Weights of a small transformer language model.
Architecture: untied embeddings, attention and MLP in parallel.
Each number is 128 + 32 x the weight over its row's rms, rounded and kept within 0 to 255. Layers, rows and columns count from 0. Numbers have three digits each. The size before them is the row's rms in percent of the matrix's.

# up: layer 8 MLP up, 1024x256, rms 0.21, rows 925-977, columns 0-127
# down: layer 8 MLP down (transposed), 1024x256, rms 0.236, rows 925-976, columns 0-127
up925 101:119123130144097172133140107217154141135161115138134222133225148182122164118143147096135122139177129162128122098138136116101138137087159069096163197180133112113133133088179123143137140125125108144094067154129153127099157150137131164169174124094090167181156115151077112035179112127123099148132166183101164176136155102148155141118147074131096101127147167157121121168121125146194121133123
down925 100:120160166090130159081144035154175176160122114133181115150069099076158140119163089154113135087108077119105107150138177097111106178197137167126107138079120112135124148159127157120183110139110110184076132103124162129130114146086152132078149196147106175171106190125140140155112122089135109157199169127163121061147124174188062101136149197124126113142104152140163115090161144158167102140148
up926 103:134124171113134125138136191160082111106096141106147170102092103102224135128101081037176138097171127166113129167052128102118173115091109077139134116092084103126110121128163133122074075128155133114117132090126113121154114169166093108139120109117141081108170158194079151134060120137085153099133161064141090152114124073102098120187117099186069087116146115147130161155110075159100131081141
down926 103:131113112110113184159178127161127072080138111138158072152061102185139125159102101063167106124118104158157123171131144163184157124136135127125134140146183174131069163151090125108155103172130095194098105109127151155117188139100127118115151129112114053089117129129132164181113151122107080107130075121144127122135098132089150152139178138162098071161128088118130139191197161158067108112154
up927 099:127051111102165127082089086148156164150182185200121155146162066176093111118105144120191097139176140140088183165103081111152165087085123113135127168161064159108133171122138131141134187154079131082128161127169210185144176168142085131105179194105126100108109123098047101133100110139142126152154143146141156164141102105093139139148154052121111144184172091185123118171099141144098108114121
down927 094:094168093080130167111130115124154136142077108173102140180147213179141074100095125171201141113112147085160072083151148179158191161149195137089076120122115184102138135147140116147130135148168047163121075089173135175138121165095143117094127129142127114141136186124131187082143085130162116171125132116118076075119175104141146129135139155157159083118084172144131121098145104083143154155120
up928 099:150194122117118102161163095148155132139198112136147164110115137155108127123114131102097137081154147135132144139144125088101156079134128081106199134121173144185056111171121145241061112179096119138155105163125088103134138124144128102160144102095173084133147152141100125166193130172132142149115087144074129141135152121106160124131178139145124189155101176132127163100140149154124160111109
down928 106:094129132112116158122131110155103093104144105093045099126129104146139132062106107041197148050082189124154136108126103110133166139161117161116168135117146124081174140102075101191192161150112134128114167160169110152124130155120125160216158098091123209123167140161112068143125139131103117159138098156109107133145165142124138152094098152154152060139131051128094132094146152143119159078145
up929 100:116136136119111137147130067130095154130183157130142101131096149109113180109134170092120135134145151128072136161162151077059086086116146121121181150165068050208100145139135142093167146101090159147185125134108108163107153102115113135108156122124098134104153222124113163149117087143118142123154090130071180137105154137087114115133119174081093200059101130160075154104194146182094146132139
down929 101:064120088082157142125142066082229171141120144112121145129136146115142127116129055111130090183120126128116095139145111138175121112101119091046091123157168124167157139194100154126076106124113087172118098159104101082140132114151144113145112176138171153157129145123145154114180174147141054154140114110162183131172078173079071131162080125108126176125131188066182071214107141093104167159084
up930 101:159131194168071108056073066162143069138164166136129135089121126115112103099140114130110134115106126136110176118136147148152145144200200134173096079149152168098106159153140052187097099159110138119127103142123138201173166080084156108089113139112105081095152199137086174076166117158110087138139110142190104101161144123142180154092105094149129152127149083133147216133113108155166103119087
down930 106:145127182148062067067132121085123140195179144089129147143215091107148080068100158126069173091151124134119098163147180133134190139116150117154111129169096145170068119166154105119181077115130140115157094122152149157129082112134147105137144107157161089188162132116197143140109086097165162122100154074132083156138107127169110112112137113082148078122199110135092077117122109122088159074146
up931 103:110201196112110099132139158107096081095115131138103177126175107094147172115127155147124176140102134141089137136150104072142184022159115131066203152111183061146141125133091156136113134164105150144149161084138133176116046063119137152091130091108099157121119103118146140204109133120132146132127161154134032088159115155166147135099087142123147099134136157129137127113143083091159135202113
down931 103:212150082120141224146112169153154091112130089107168129159092070055221173104155153155171116123130046130103104175094133134117120132167114164134132149138127133149152168086136145144110091159094095081122133104107103120108133127081126110144146098102131151075143115092160132123164142159119059110131102134125122172099141196169132114101086114083153154121097099141076127046078144090085075141108
up932 102:175122111115120121087151154140103063128103150122085124178133091149168166095119184188191150154114143140052174095095144108127107155171187110124089091111068147077133110182153163181167117114152196120086133118202109101211105178114087165133085164122145168086095154120141150157113088162134114125140163133116181115136166141126142162116115080169161154129115114126109127169128171144103118127163
down932 096:079063115113178134095143135166138123069128158114097116119130117153094143195147125134149198151215099128100180141142113133121115090085061160107124142106157182104104162170156093118131153105205107163160156134071110111138139124199155114139123140103137151098125153159134183075111086128096127148144168109092182127158174122070173161162108199142084128154152102098095132094117090110121105131145
up933 129:130126099151137114102186124197157075148195140118100153129128129162112143146135103140107124202170124209125166121131114085121140122140142114160116096132191148146163085084133098097115135188152117090149172162122144145175165084141128076116191127126119139175169121170145162133172196132056041166100169148126103143151131142029149141119133145118147081097145107134112156079131131118089110162123
down933 140:156171092117096122058207129197128125124185175115143124087149084141153198145085083109084147115159154091124116109203167091104124080165142163124077129117131127156096083130065119090126171145112126134160156180152139144116117129139159100108180108122135130101174122126153134121159189115095101134104147164151138046117158048092128086138131086087128080132152128119157185088176123099126154135057
up934 097:158127104172116124113039127135146148149141116158145082179125143168094131144131126083129090070197101194128163111106087129082160095083133092144101106135126147168107101146135149175170171084139151118142167125138139068142133106145113132087109160097140114093128128099134127062110158170193153156132095088104105069097099112156090150110092134106147130138149042096083131134069152175087056100081
down934 099:126154174158116098153130100145096119173133132127141092135082157124109137127131127178100174152056150086158113176125125109194072123189157108118085184141159098120094118080123127184110139148167146132127112133179142115072082174159166110151171128149190114162160146115135122132087159088061127175124140105121121098113072158184136122154137159128133129079082138094166101160160132116175047144156
up935 099:174126098093158216124053122156109109155186132157136093216166149115114176162163055084137144126139108066115231113122151090141149165100128073176120143155160106136144061176111069103108110129135123146108097130119124127143157087122147087142151139141096127163142109094172124139162113124134098123095099128098119141163135127135158141028171096116127028123144106102084114139116101132114130116144
down935 105:139170108147113117097186118152114092144097106113120119126098122175087134096147178149124154116119064096170162105135154123080110133150153137151171096115182184159192115106123160122137054114156097160119111098207144139160129098162157101114111102108120141033121121135100148095152126095162171131121077099190121101159171105116096145098199095087101110163120075054131092156130152136095117094143
up936 099:154085126168116082140104160127110082155096124103171129099136094191155141138067071133120133044143087125122152072137151097087138125101144147078166127137119141157124158129149029053104140127103118122127155155126099149087107131127100140085141197157130199142172113058124150175075135052196101123078134114106120097134164157179119094163126105104115134109142120125135131145076150090140120158196
down936 102:185158126111079148168072143138124140128186126128045059133128087111173167212157109129082134164102149122171107108186111106175167156135104077119153091114151167142140125139159129140115141094106191117140150203145173082138089131112127051140091109166102157077141135113129178139145106081195120102141163212113171095154138084126139113102189124121160145087121182066153103132132155109130067117117
up937 097:148173112133117141202141128117114111125118125135151145071136123152083157135189182113154188108166114153138118140096144116099151127149153117176128135099173110046141172063119127082073175182122145160202129073134114199146166121120153168091123144156141144122137131079072087149125109181101098043147092139118081129131103132085113153093140170159186153132120068136117183143116140122121162152111
down937 100:125116107111149163100115207133143121129117137166119117163127104108116133127088083129182120142100071130141136049130173148165144139131113136155075090140152099086137101133066106107132115087079142118204126150102119176140153133094132070156130156168077082187057203129152115099104118058119101163141101146095094192126140127103154122144132129138185126151117107171120087202136089083123143149169
up938 099:142125137142222137128140132148117139092188143142108147167094079124167058158100190145081142119203103143107154062100140068120167169131143126189187114095146104112091136144129144132096124126097070118140147115118121106100112088137111138139131118153218105145135149139086084111121125152119109114156180169144104144119118107077144149116108124081158192092136118187130134090134195107140113169165
down938 105:156100170113137104122102095136118109104124097132077109157138103089125015128116086124127124078085119134078131098075054162138151133126138140100151115104168143107098153111115122114142115159145103105129160131091154121131149130133128168169122149156118169050085103145119108096114159124100164128117118134103156147097160174148105158082142133146120115138168123072157138136072113121113107094055
up939 096:153107165133110048120099107040130091152151117092124087107104107117148129120128065115120179111113122186084164112134126063082106099121135069111144084102103090109144124076154131138106151192122131126144200010126135185079127175125117128083132102081133089177150130113107144119098085137161051125077127143130174132106101123154087179111082108167120119123073140133152126134179086133124124124129
down939 107:087154138101126195092120161141107166108080131181135170112149121174133166114128166122177150114114162084152088141133136196136158142112188165089143216188144166143082112181117090147122148092164150126124096247172129096108136046091155070116121158169157107129121122204069073136117136122150177134131089102137132085133163100088149064180155135081131177126101090134073149139102178122139144095102
up940 101:186111126216125150077151158132159092100150129108173107141133200089131124141071112099143167105154121139126153141091187193165150112153113068160128137124091144169178098140100119148138077121128127103077155093139154086145186096088168096169114105110068117123056158147102154145106170151134149216118180076128111154128159100137191100130092151124125085146101124112076128116147109102181069116159
down940 099:145098068098064110098056125084098169148164161212144155059132104103113128159068111109069128118158112128117120117169101087114080118057100183154139103144114193092130113119085146108156137126124165122163189170074128188149108132113087142093164146095153126159132131158167156079100064162105072089111108159146145119124169127073108132131088136121075148158163138072169106140112074160104162171116
up941 100:116110122134059115156122095180191176140089177096159162127126121112130126115120087081121153151137183148101150128157111090126073141111115173034164160120165129202183143125100131159141097218087174128168116082142175113161132137143114136108149111145150200087216189166102127148132159161130161112126145143179105104173094159096122108114133053120120208163113144070081158064114151110136124121109
down941 093:174119100139201185116110129148109119142134156146095131127153145095146126084107162184194110089112119157115167189155152109113150134117164086179104116130137139080130122146116123115103173119140115109117121196135092166119165164121113129133191180119164165135099111162151143113165097127118139078158082122154118144107216163188168160104115151160122065125173107150147133171255125146098144167120
up942 104:227135046145151106152095113176118126127092098141122091085066158144155130134149113161167165150140171081149098121121161111091131119071144099153175122100144135141158099146188100197121106170121132157156091045070122157128142155092188157131049121141126097116081126125172123102097146134095180045073104122108130138100140096112081159163114112109090165115140085129160129143117215117034167216094
down942 098:155175099105101118142157075188109167080050076187147066125141130134176058145141142112101090139138141145204198134160175197111143114112138118168111053116126203108146122099148110113149111146161091098111127106152044150179141143114148145147108105082143166153128130166160100143144166107149094093132130133194140165079106093174137136091100155171097100163110118075091173134199112124095112196157
up943 100:072109198085116153102151164116106128147138152074050091094185156157093155148062129113168105124133161125085104164190089071128147128143104168123102176103172134147101122082131142133114166159135097076179068088093141122145164192122129125094178109112139104099125108128075126117104157125118132151104139145161108140102099107139130167145121136142098116143105171145089069230143102124132184125122
down943 100:208166164085109167110091187139110148077122119112135138133159113130118120123148087106115097173084163139136121116200123085162136109153124152133102107088169143130141171146148102117125109126178114097105167173140190079142134125155167143145143097132135123093146102154141097146169105083150176123118165152181143129122113150103168149157095135107071145144087197115141114092174114114188076108090
up944 098:110120090091107073100104087063177098087150114125078117143132102105130195135118154227122094153085142203117111158118117129097126091115153048132151131128160104160186153068149113148171116152182088130130132171126145111110099159175129068104107187124129106157163165149109108153156163163109190110096183122075103101170146139088103175112130133153082157072163157166109083078078079134107087141103
down944 101:090097125105154117079133133107130151092143111113114150163121139103179122161155082089094027104154145151159106148175061135154133182167216158170126152155124121068111072114128096081090172100112159124103156181183121152131171104164099172221083092140133114032167133168174075094117081130088160112085102099112140148120131112116145151177127089153088106134109102158118132116135081126157185098179
up945 103:106119165181050081104152124127172120150160056049124136104119097131095124130137118081159129145138104111169168151176123124124049100110146099073137096140130103109184105137146131095176126110088134137149131072083132106121072153211111116125103130081077124127120135095132076093108125105172126150134140085126129142111094094071190163147132100133106125117147155104099114126172116085117188119154
down945 106:174167098144137116171158130117125100138184086170128110082146093116094091162155107163130149122141124120142092084152112147088119146155128126112141193093118136112126124062187138093141126164161135151102047129121168102157066109076183097133153135118114122138116160111106052139151133142115089138088146139082091125153151102094153081112090135167111171154109114158116094147071187102099111121122
up946 101:138110177124162175088137092156153116122140165136147149184213135087118173100111159136147050159180136196138165097105159100119117196124150139142110141126125155173177111162122163154096125139173123116131102210129161235185136092149112074155126153116165123119152103119129202134078141110143132114066132092128169195151122123138119138152107105075150128188111067109117089154133146160084131140102
down946 092:103140186136110158128155147083130151145085167101123169089119122101129149135079094113156059072121165143172116086199125123101139149151127067126070103092089126176123104164137115155185135146152101177161140139087027197137148159105127100166153121127133063126124113087123093133135183128148173213122151103134137145157095159081127118130116131151138121133093083113071075102086141139083130105167
up947 101:120115078101149119172164113109138073092119102117129102156110157184092147105161128176091135101168152168143124156124143131154109126107172076096141104182053120116090128109157065107053116182144140134119106136160097144160115111127076180111071145037117120109136168129105164118132135119106149133093135095069154120103097184158159140167110095124109102069160138105152162110155110141120128100178
down947 091:112137100114104111150105157138126152158105158156168143128098088149137100124162095128169082090127107097166127215155103180162157122121071036122122104162176184160079100131144120152117116118211105130165141108089115168118111148109170113112132145161145135170123074153153152140133113164126113121101112126146100122146152078163139127130125123094099098117136099066132106127115142106134144202143
up948 103:137134158180139143097130171132152139074117134095131139197118108139156103116127150119107117106144114159132140112199180084137117052176157076145195144194171135179132155152115079183141150149181169094106089113138191135140103071108092097147143161160174151105123120156121073157148191153079131123101174162120167179109103128147163156074137149135120144172117161154110174136064133102130134123095
down948 104:074115126176127138121098119130128115092155091113133083140101150190158117168119076138123084117142169090155150087146098151131126124088149136114108058134133107095133063147115126076153122166165097172119131132126140113076109120118137178139109133104174219096103187108166113173097182129095141097127163151116208136143147165122106111144093105072111146168123070145132132129101124145071080029086
up949 101:138150163121152171113102129102120100127124153121125089148170109099060146156108135164131099174174116088123150143134194132094133113178113110149152084092170141157137180097146130090115145133161167103131107070142109219129061072138055109116145146130144138161094105109162131104184182116181141093154100153153159109111112094129171130058119086120101152129108055148127101134102140201066186118155
down949 102:146130136161117122160185164110130150115125124121150147165128154138148120153121103217149057120124110098133100154088077105114106164103116142185129156134199185096119082146123105133086162153196072148099139059107162183128127046126085136161159125118137152139128170108139137147109078100130149114120102107122127074144128161149166162133089083123179035122146121141155128082149085120175129145143
up950 091:084118135183145125136106113115148096155122097134157167109130175179161143156115103198106092184179104135114080168131171092187144141065126084080153182120135180154114156193161090167152144100135136146105126182131093130144125139077127142149123075072159088117071126148165105110143090143139094172141067168147173156119146132165112112192157171161119117132143054159176137175138169106167135125154
down950 088:071158145122076124106098174111161204130159165094152120121143076108091089097071169096160104122089118121155125153161109105139178100149145116096101088194100108081130157126122100116111091123187098109160137123131167121115150113157109133130147183166154150158096118116096155130129206152164135107151140158130132136134063096110219191122083113148126095105151119072184126104074129135142132160103
up951 103:114072048099126149124117104123141116153136175079122172146139093113053150140136163168153124110161134151131127138135152108202100135123102065052142162075095125159124136102143182132136119155101106105173116136123116203175105114220079118145149092088145103154131106071128073164097153108125096089054080165147149189183092106136112178106097147154104162113147114153155141118147178160169117116173
down951 108:139142134119118161134132118135093098164149074104108087132166078073135138130157176203118120168127120159114115095099107146102102130123145114138149128146034203130131103103084130182069164115180183099110155100102115077132131157067159074138117164102084152187134112105105079152076078069117140187139129113087138119110153108169086153094113139126145099151096141097124124185126088130106118072179
up952 102:149125129137209086124121108081162124152193149154138073049102160165163127156130128092165141076164151136000122172085167081132137151116137171098125120149130084093169150126117097139131188158113072146146136117095173139098129138123161206161101134127155108132117146132152132124115123173113132111098091103124165085175109086147051139112147100110160220145127131135142063118118155098124117142127
down952 097:095154154101095130106103174147103141163135145161141101080140122118163094190105168121165077131156155091200149108114140164130119155112089128096141076114178127106154130143138134118121150136176126136121158189096087207136103147112150112148139087085111191157196134134122170101197103112086081109092135081133154136143113111134111189078109097092158116128114126101119119138130161108105108144150
up953 106:204133100134145135112111145125106125136089157156101173077137130119103108117095170134110100122082115087065165197143184144172157129135155112106144073108065158079095114101135132123094114092121152117152124100144115133069155123128150099151158176078166167134136135053142093135170133170160171154105093152120113125145139096113166108003119166154130163090119182156090134159132142106136120175065
down953 107:084161125111099136123156159173087117152147104108136155172072089176127132075112107075076102135141114116131140112168135077175116111154173144100134120148128170149123117155124145077110145146101143151180158142136163117105146070174019132145068176107108062214084069120160129102170141123147113134121122212136134111118164105157140134083159110142119132134175173118099113142072137140117091155166
up954 095:136164119067129177177140156134166114114177151107147109110119114107126147178150129176090170139132149136153132150148087153147153137130132112124176168131153174173111123151106111113103093090173096101125124121139108144123113117165125076204070185136176195147162081107217129093117158150151101144120131234160187112182164122124097132063098090139122117098149144159065107163136115128110125146111
down954 097:128165059176172116107104064114149085083075091088179176096183139156111106118093045139108083120116102112155085134115148132095103137119159123068109150140119104106113150113144091145151113162125155105145132121181112164079105127132105114138177062136151093140154112112160198103052098087150164156211139130150145138130124136056114165108142120126134116153168143095170125124134104170134118124107
up955 103:150113103127090147094097175114074132165076164139121112131123157118115136137141146103129116162122172104103106149137164126092101126118071120109078097142128111139180144104156080156091151089153158117121109137186167142135120099164118147153141108113131122221148143136173128076137119201102110125096121153071139160088084104092176169029132140129152124110084107141119148150063076146091188178138
down955 100:098129116152152116126134116107108121162096214070065144092122142111083117106161102142131093106140137161102145106113143143123168147124116154106097133128156133115101122158041071119135116090137164137105094131073137143139122098099090113139133125141112134146122130173127124134180145178111167167125155084132147172096075105101084087094096178183131096140137080152156162128137186154131147094097
up956 102:076144138084134163132177155075126137106159115149146174122154123152124122071142132106156134159149179125074132133077164122133080100032104101122148135122120116098137103148154111083099093107141160184164156077117121137161147150054106126096161107131188103145128171166108120149177136166124117135141112100146173165154101171101150061100112124102122086113133141090171144076136107118106148200129
down956 104:112074124113117154145114117131113155142139148074153161102168117108087204213160135165113116173140170154140125124106114090097169163115135142095109083089161122171101068139137127129091059116187158128150130104096166123139196150104153192093104151173091159126072154125136171114091123096072151132103088134048146113096110116110106152121129152125146163089151109155145144186053139198155146095126
up957 102:148097151164116130179115138138110153152110141117104144109120181089119163093085135149169135115137096149095091189092123135142087144148193091057108084087104113218103094076118135128105113082165121105104125125182124093058074178110040097157109079096119151113095125170082157126149150154130138151117129128133137119093179111155172101139105126085134079138215150092150177098098190202103057135164
down957 105:120157122113137130114120182083172109158065173140168145164135125106091056142100090138111147100123125144051170098177155164113174102086128167139109170163141089152142124112142183081141159081118161146152091162149149151175135130096134157136141131124089119156126138112112137121109087198129146136167170164146150100082159101109153148134125143168126105104116108174123195093132107113070095148153
up958 100:093167160088153091113184092192126118179151147132131097157204084094129101113100123120157201137147087106102185127081165114179090139142112172098150162139193086133132148122116128116111111088184106174115084117144058162099117145087112142086131180100118111146123047116163122151129150162155095120154118136103139103130071133107169122170123128163105172149130109152096092100109175130151137132169
down958 099:137072127125113140113128154099089144093077126093117131122092115090156164103110148135100131135117131147178092066189165092117092166135130133098064116142107179161139099128116116106115183091104120093078097125136140139061140104132126139109145111134154117118130169123134103191143050038149134130149143120154186175116178147101134132116107141091134067074113114110119166115113142152108147118020
up959 099:149096151134110043099103120100161109144134168081068169191055123084101129097153123155117123140175158127024146118141063146142142152094098138063151086114098136165168125161118099130082145181145150118114110090131097046119144132168109205157144155071124169163049128118150116092084118101095191104126144150176153136126095094124097128130084097115102142114175092124153047081151103113112123088110
down959 106:092107116137108125180137163115115142076151065122130127132185139151102096095155140138164148152097091134051146127126207132143217147120128172139101151144101079197064063079153191124126102069124116147150207151111165140147102110142153099138101082134085081117203116100115115147131124087172122161169166094086090153088106115130108124130120132142075116095093129099137159114113161142164111162100
up960 099:152126108111174127165171108148113151179123159185090095132150118137105133152150138130133099155084082128132200107203179084140175095139055123150121191167144143096140095166140118026125080172110121117145120105140122117135090104127105101123137129078145119145109136214136114182124105126119080114100139037118073172125197076131144126105103081113105173141185087127056150158143146108106076117116
down960 097:086112153122099112069171139122159160139130156175109107090184137181084154095136128129118136144087108108157225138137094109129074146137121094140182193124138178117179091142142114098151110132168119143153144082098122140155043113078129053120147139090090126121110080069194164155135118092088153163127094076137097120071080120189078126145172106143091107169200158141140147152130122151094083116148
up961 098:116100100123118152133142115139130142116203136162104085127131158109089117121161184068164157114143156128124112124072117123166047103157059148188132143155125186061123131091089143106109127098165047101049126079028137163172174138129158098108175117114120154130084146133147126126166162122094182145108104142121117197121073121125071166152150087151124075161099087168138143136105131109109100120110
down961 095:119141149129142128115176098095139136129169120094119184194078111115115098113121069133113152099096160168141130099170144125122089117105132131087196094099151095100071133069089107139142133129148137131119155109151155131083109120124206168175135135106141131086123125179140045110119138106120082172114154143153207099127144171111120100050157134114101156082177120114113130162074153158190132178088
up962 101:162116140111115112123117113116134152141154138089104157026113167138106113164097125165063131091087078132179118106140118108108116199145087112112084154187136174118152148147120112118121084153179113139157139211084074125143108157133114161102091183140137141093127109103071126112121182169092109086117169131120117075086133113097100106129137092149073139169106114095151112136164089119107110183104
down962 110:126095143089179169117122141124104147122130080129149171143115127146108114168133150102160121140140134112110086144110154166060143165154134182102153120118115160145086140168107142129114183092120144176057146113131166095112152178175108145107119140115131140177109159095121068157140204062161124107121104139078120085119081051126104123173147128092118102100070168158163138139094135135118078090094
up963 105:112106145137166155102140106134151094170146183103170156138127175113130186138130078144116070127202139087184092106096122120111130105150159095105114179121138161165076116170097139144032102121187133163114105126132169095151127127123192135183122127161122097150139159154155161131145111157131128111161136129165159182078160086113091099157067171156161164100143136120117135123175136111089149144077
down963 111:140148085091154082164191130104140164117147090176112113111148176169132113145097164087149108091095141127159106132153138134098112133146107114129207120125105119108111138130103112136172106129082156099135126120122150159057099089080115130200158097062117115096120143161129189098066176083118086107118142178122190151132098114108124132131159158156146116064121111135100168144166171104127099156136
up964 096:197138083151137122128060142078108116177100123113151125184153113170172095187107112100144151087113111101157149098155160143146144142135146065083150140148066194132078200180138134084121142195050116106108078153146145141174180121141099126162124057142092080122103172102170121126134146126105140142152115153143132115142120132100154206122146102116152117081169136152107094149122086157110141103112
down964 103:132156195125198164148150098129159124103141131161112115128134095136187120125158135099077172083112097177085087078164139154190125132099167193138103096122124114078109116163078117168112154180075082137183151055154164127135138160093086148156122165150129109151162173075095133112096128060110129125123043085163112156151175192105120123171101095148127136139128109132116145117139097180133103117094
up965 093:112191167140097149168111138134184128141217173096167119180134121123123133122095162108151095142085099139085119127078190139080125151122112142104095153073129129092155161138065118093126118092111132125129116081132174148084120131133104087103112151107088076099122116100166144141091091148155124148183112114067133103152143105127118119085111111123122166140132155103192167128164128162088140130114
down965 095:185091149135098144126143123108155166135140154109095139089152169125140142078130110140090155147078155131123215179120113123130141119086088148153158141071167164069180141166107100097098124131194145153137125139116098149126124142120110157122101149136157152159183158158098120072114142115116182118118188122183124115138142127111079060109103162143098086103142110142118127129143086081083195124085
up966 098:153149132086124188129119126096114186129133130163108151086119116150119131128156186129164104111113155163059111119138179139093147151063154150114109117186110080187155162134171138123106088128121181055138147150165146157157118091127080158054126154157141149157129149120149083086113050167127045109103083074134118179141132031145154097129149104095135128213165154204128112156087116105147095156083
down966 097:106154121047100178143072111105068165093157108133089156150146185118095116102125120123130145141086121097122097162149169105152136158157129161178066105096136091124069126135097110136134093075133121082139190139128095147147077129137145061118136126123132198130141119158102138135128098157091072149182081138184116206088097112126157109125118136178118092169081127169090135096194167111168158139104
up967 110:180077136178168116171158126101089128095136162157125169128115187127091180141177140152117230143129166161162095117144135148150100150160130049167183145135130070078122132175211108136074115157147107149110145085136152144087113093141213217121129121119107159151120172107153099091109101163166068112101151089100125152106119098185147117140158188127095055127084123166131061143105153097067185146119
down967 121:143121114131165123116174089137177133131118134146149163121133172083169123170152120114124168132121131204165105083165122100156104145148155123158129148116079074091138148139169131093112094183163150161103123082049181170160150141051097129056116108124172188097166137069180075101123126131072103114128138135090155140162123059170128129150152107092095084167163162121136105168120170137159137121122
up968 100:105151112119102062137131061119136143074099111143141130108154108160173243166154123103125114132122144119113087134129155125117125135174083070179123163076189101144112182084146122098102123136111088082141133146128102093155123124121181133107155153109053150113147130103131114130184143129109190178144105034127066142092089100111149106116113143168179161102140128110172142107131157103105133126111
down968 101:111121075101133093130157137149133127130139154164120113132133121067046134167119140109107156145085142108202095127160136083140124170123123138059125057119091128140142101158127065065128139133148116170182116155108111127108079099121112092083165103150180135166185156140091199164193113117090126093145094104092120083122105142172161085171129131103116140175110108132172097117104099103083147066092
up969 096:093126082112114130131142183078111176141141087130121091149084079075148152092178206146148122156141099092119153169135182097059131171092137108130090125075143110072099095154127100141117153100115116130125220111083109078163145177083113112107109156143162115154094125144117147135155147125133175130176159169102175125152167117089105172172160105167075127155132130165085144128089165071121156141108
down969 093:117116115180100117130153105108164142126135151079128195114144168131146126113168129186162189145193119131129104118072131185119094107156172147152170095074119143155145113144144111109144122141104177120119082101135114113170068124125158177073131111131065155123091136177106143130133101167086126159213184113140154106207118146131123085115130093124139145148098167120110162171020151165093138096151
up970 096:194138109149136153115131178150190142155073141105124103077144226127112101098055060108192146136120084145137113101119131139113134114146140125153139118081163101169119092125142112141084162087150146163139118210163127116165157127145109157098084146118114143177079121130085131148171187183166160165103118155078185136121131127140035181062127098129212141141105043116121163143101183168135130116129
down970 095:102161135077100119142115147132141112107123114157173182073132070126129159173150138099090125124065117139169114113119187109129109140169131153121104139176140129111069088173123172183125108126157106138121108152170177113135145154123122099124132108104199077135153115193172130201116130131043179160188124119105203081119109107116104201123165157119136177123099097125125100135142124125120115072093
up971 096:148152105127125101145154124131173071069137189125134106117097137158103141063154183167148100102133085090109103125146131141104157093128148115129136044083170127115164170113132111144090104097143067135142140103137182170091155065089148140113121132105116119132112186141126142118197129148136086151212113122153135132121174163079148146131165149154144159145145121081161101105081153185110142128068
down971 093:149126220082164117106111129147153112180107091131138111185141144116131140137153084201115150120091123146112126110145133114116168097118132145091097059089114105144133154167139138094149167086136105085097127113133080190068116186039103147160158134150144112080109120160130153197141066112115133176171138157148094156124114127118106137141158069149093112061058201168125110107079133116167141128129
up972 096:155090143160123157158132116037132157129183122122142152104133172098073181116167101162129167139090115106135132130159083098129176217096168103100085163120085084157165100113136118125077086128155160127164148108078172112106146150118098135106154132175122161103121204139208110099086145083139098120167102126136170163105131129126142215081068113168157056135134081116147150157205082103097087117115
down972 098:172136130110115045134124106136116132146101174155132111118168130179150077163140149084133136145166158151106145121095092172113198118070141146142134132137107103157139114167119112150165153083081179129177165107162123130094107130091090071097135130111111090145147135126101146065140136110169155098097116118152194089186108180103115129118141161104046091147145058136133115135212100133097155134110
up973 091:107172120129075123146097178123082143151196133127118111166156140058116080087133124114117103168151149104173173066140118141136069134105127150095104119104109158164190161096135137131108196077133123125108095089127178099120185162067100157133112128086139157130059112106134150123116122138127157123142161172115126094114146140103051113113098088166174119160101143102200062125050073154064156187126
down973 089:106124066118152110108139122155134127133075119090121155144115081221186163082078168154117132092109128094129128171116164156146111110095119127132131115176113106159058115196142139078136149153174057154097119122125153128134104128142132107179065153115154069111166103164206095154155122125098002104112090152155137140103093135131129104095155123138091173106133139104137153118155173092124125127198
up974 102:050143148173124176073111113126114105097124180117176113113127158168161137110180129157160105091126161144124152135135131081094135133116125169062131158191181109148176122185093128093148074117114141103080109099080169076123072091086125188110134177109145100143144110122072137087126096121122162147153218196122131109155129157151146134132084121194122162110124142168096166113098110106101134130195
down974 108:125122120160096119169168135108113126169147089159127086109120112097111099134153093091133148110095124163150116172135085095116117175130104208129127138113122128155080090089125163097099075149101108088182116149091145103180105065067164117127125089144124102130105102171105106145118109112153166078140134151061092126080151089130179118119146145164126169092191156131178132197151154130114143122129
up975 093:120212161126104086179138087138152176151139141136173140154086131114078084106109144112137119167144100200093154120137124138082125157087133043102124101109204134139138128138120145058132068157148145119135117100136103142162132132118146112145125072090094150187150197137112178121117143179137146147133106124108125084129110127175131127151215099157185198128072146061140055177104115101056078067061
down975 091:111158116101163100134122182158102113160135145171083102116094123143155208122085098122122155074173154094138086096106115175151143155169133142200074139166113148121101140096079128127087146102159125103122119153116113131127119110134157064117097128129130153128136091168122063087141083089108127141190141151158144159071096072124191138155111105131074130135185129150157118041157112110125147097129
up976 099:118090142100105090145177133112133117148186064092142179147096198068167095072107154141145132113120078087069178105150167087108066090146108065124101127175174105124138061117153160094108104104139169138094204146069166192101132158154115159114107118205118139129106164095143153118067171100135131163098121106121107208110137114139100160120112137175120136112119130108135134101136152083166085111164
down976 100:149140160077114131128135146164129156107131182133110173158159092182103061147130108122106141140158185172172097119096181107189167116149089157186098125119098112105114163104169197139148152134128117115154080122135158120158068073137091103088068126105135146126095071141140132120146159152134117154195121093150105151126111135142173145134169124117123172128136134169148101139186182131165143099128
up977 102:116134097152147144076061131145164169119108169101208109074099152099110178128135079109136097112138128111155082188177096140086117163078092132114123101121125194103179131132079144103124147129118112145114136082128165124164162090203112104081184130183104067139130155136092157080110126191145164141149109111171121053142087119120152175157148160123131091043116141095113123119069147070137144161185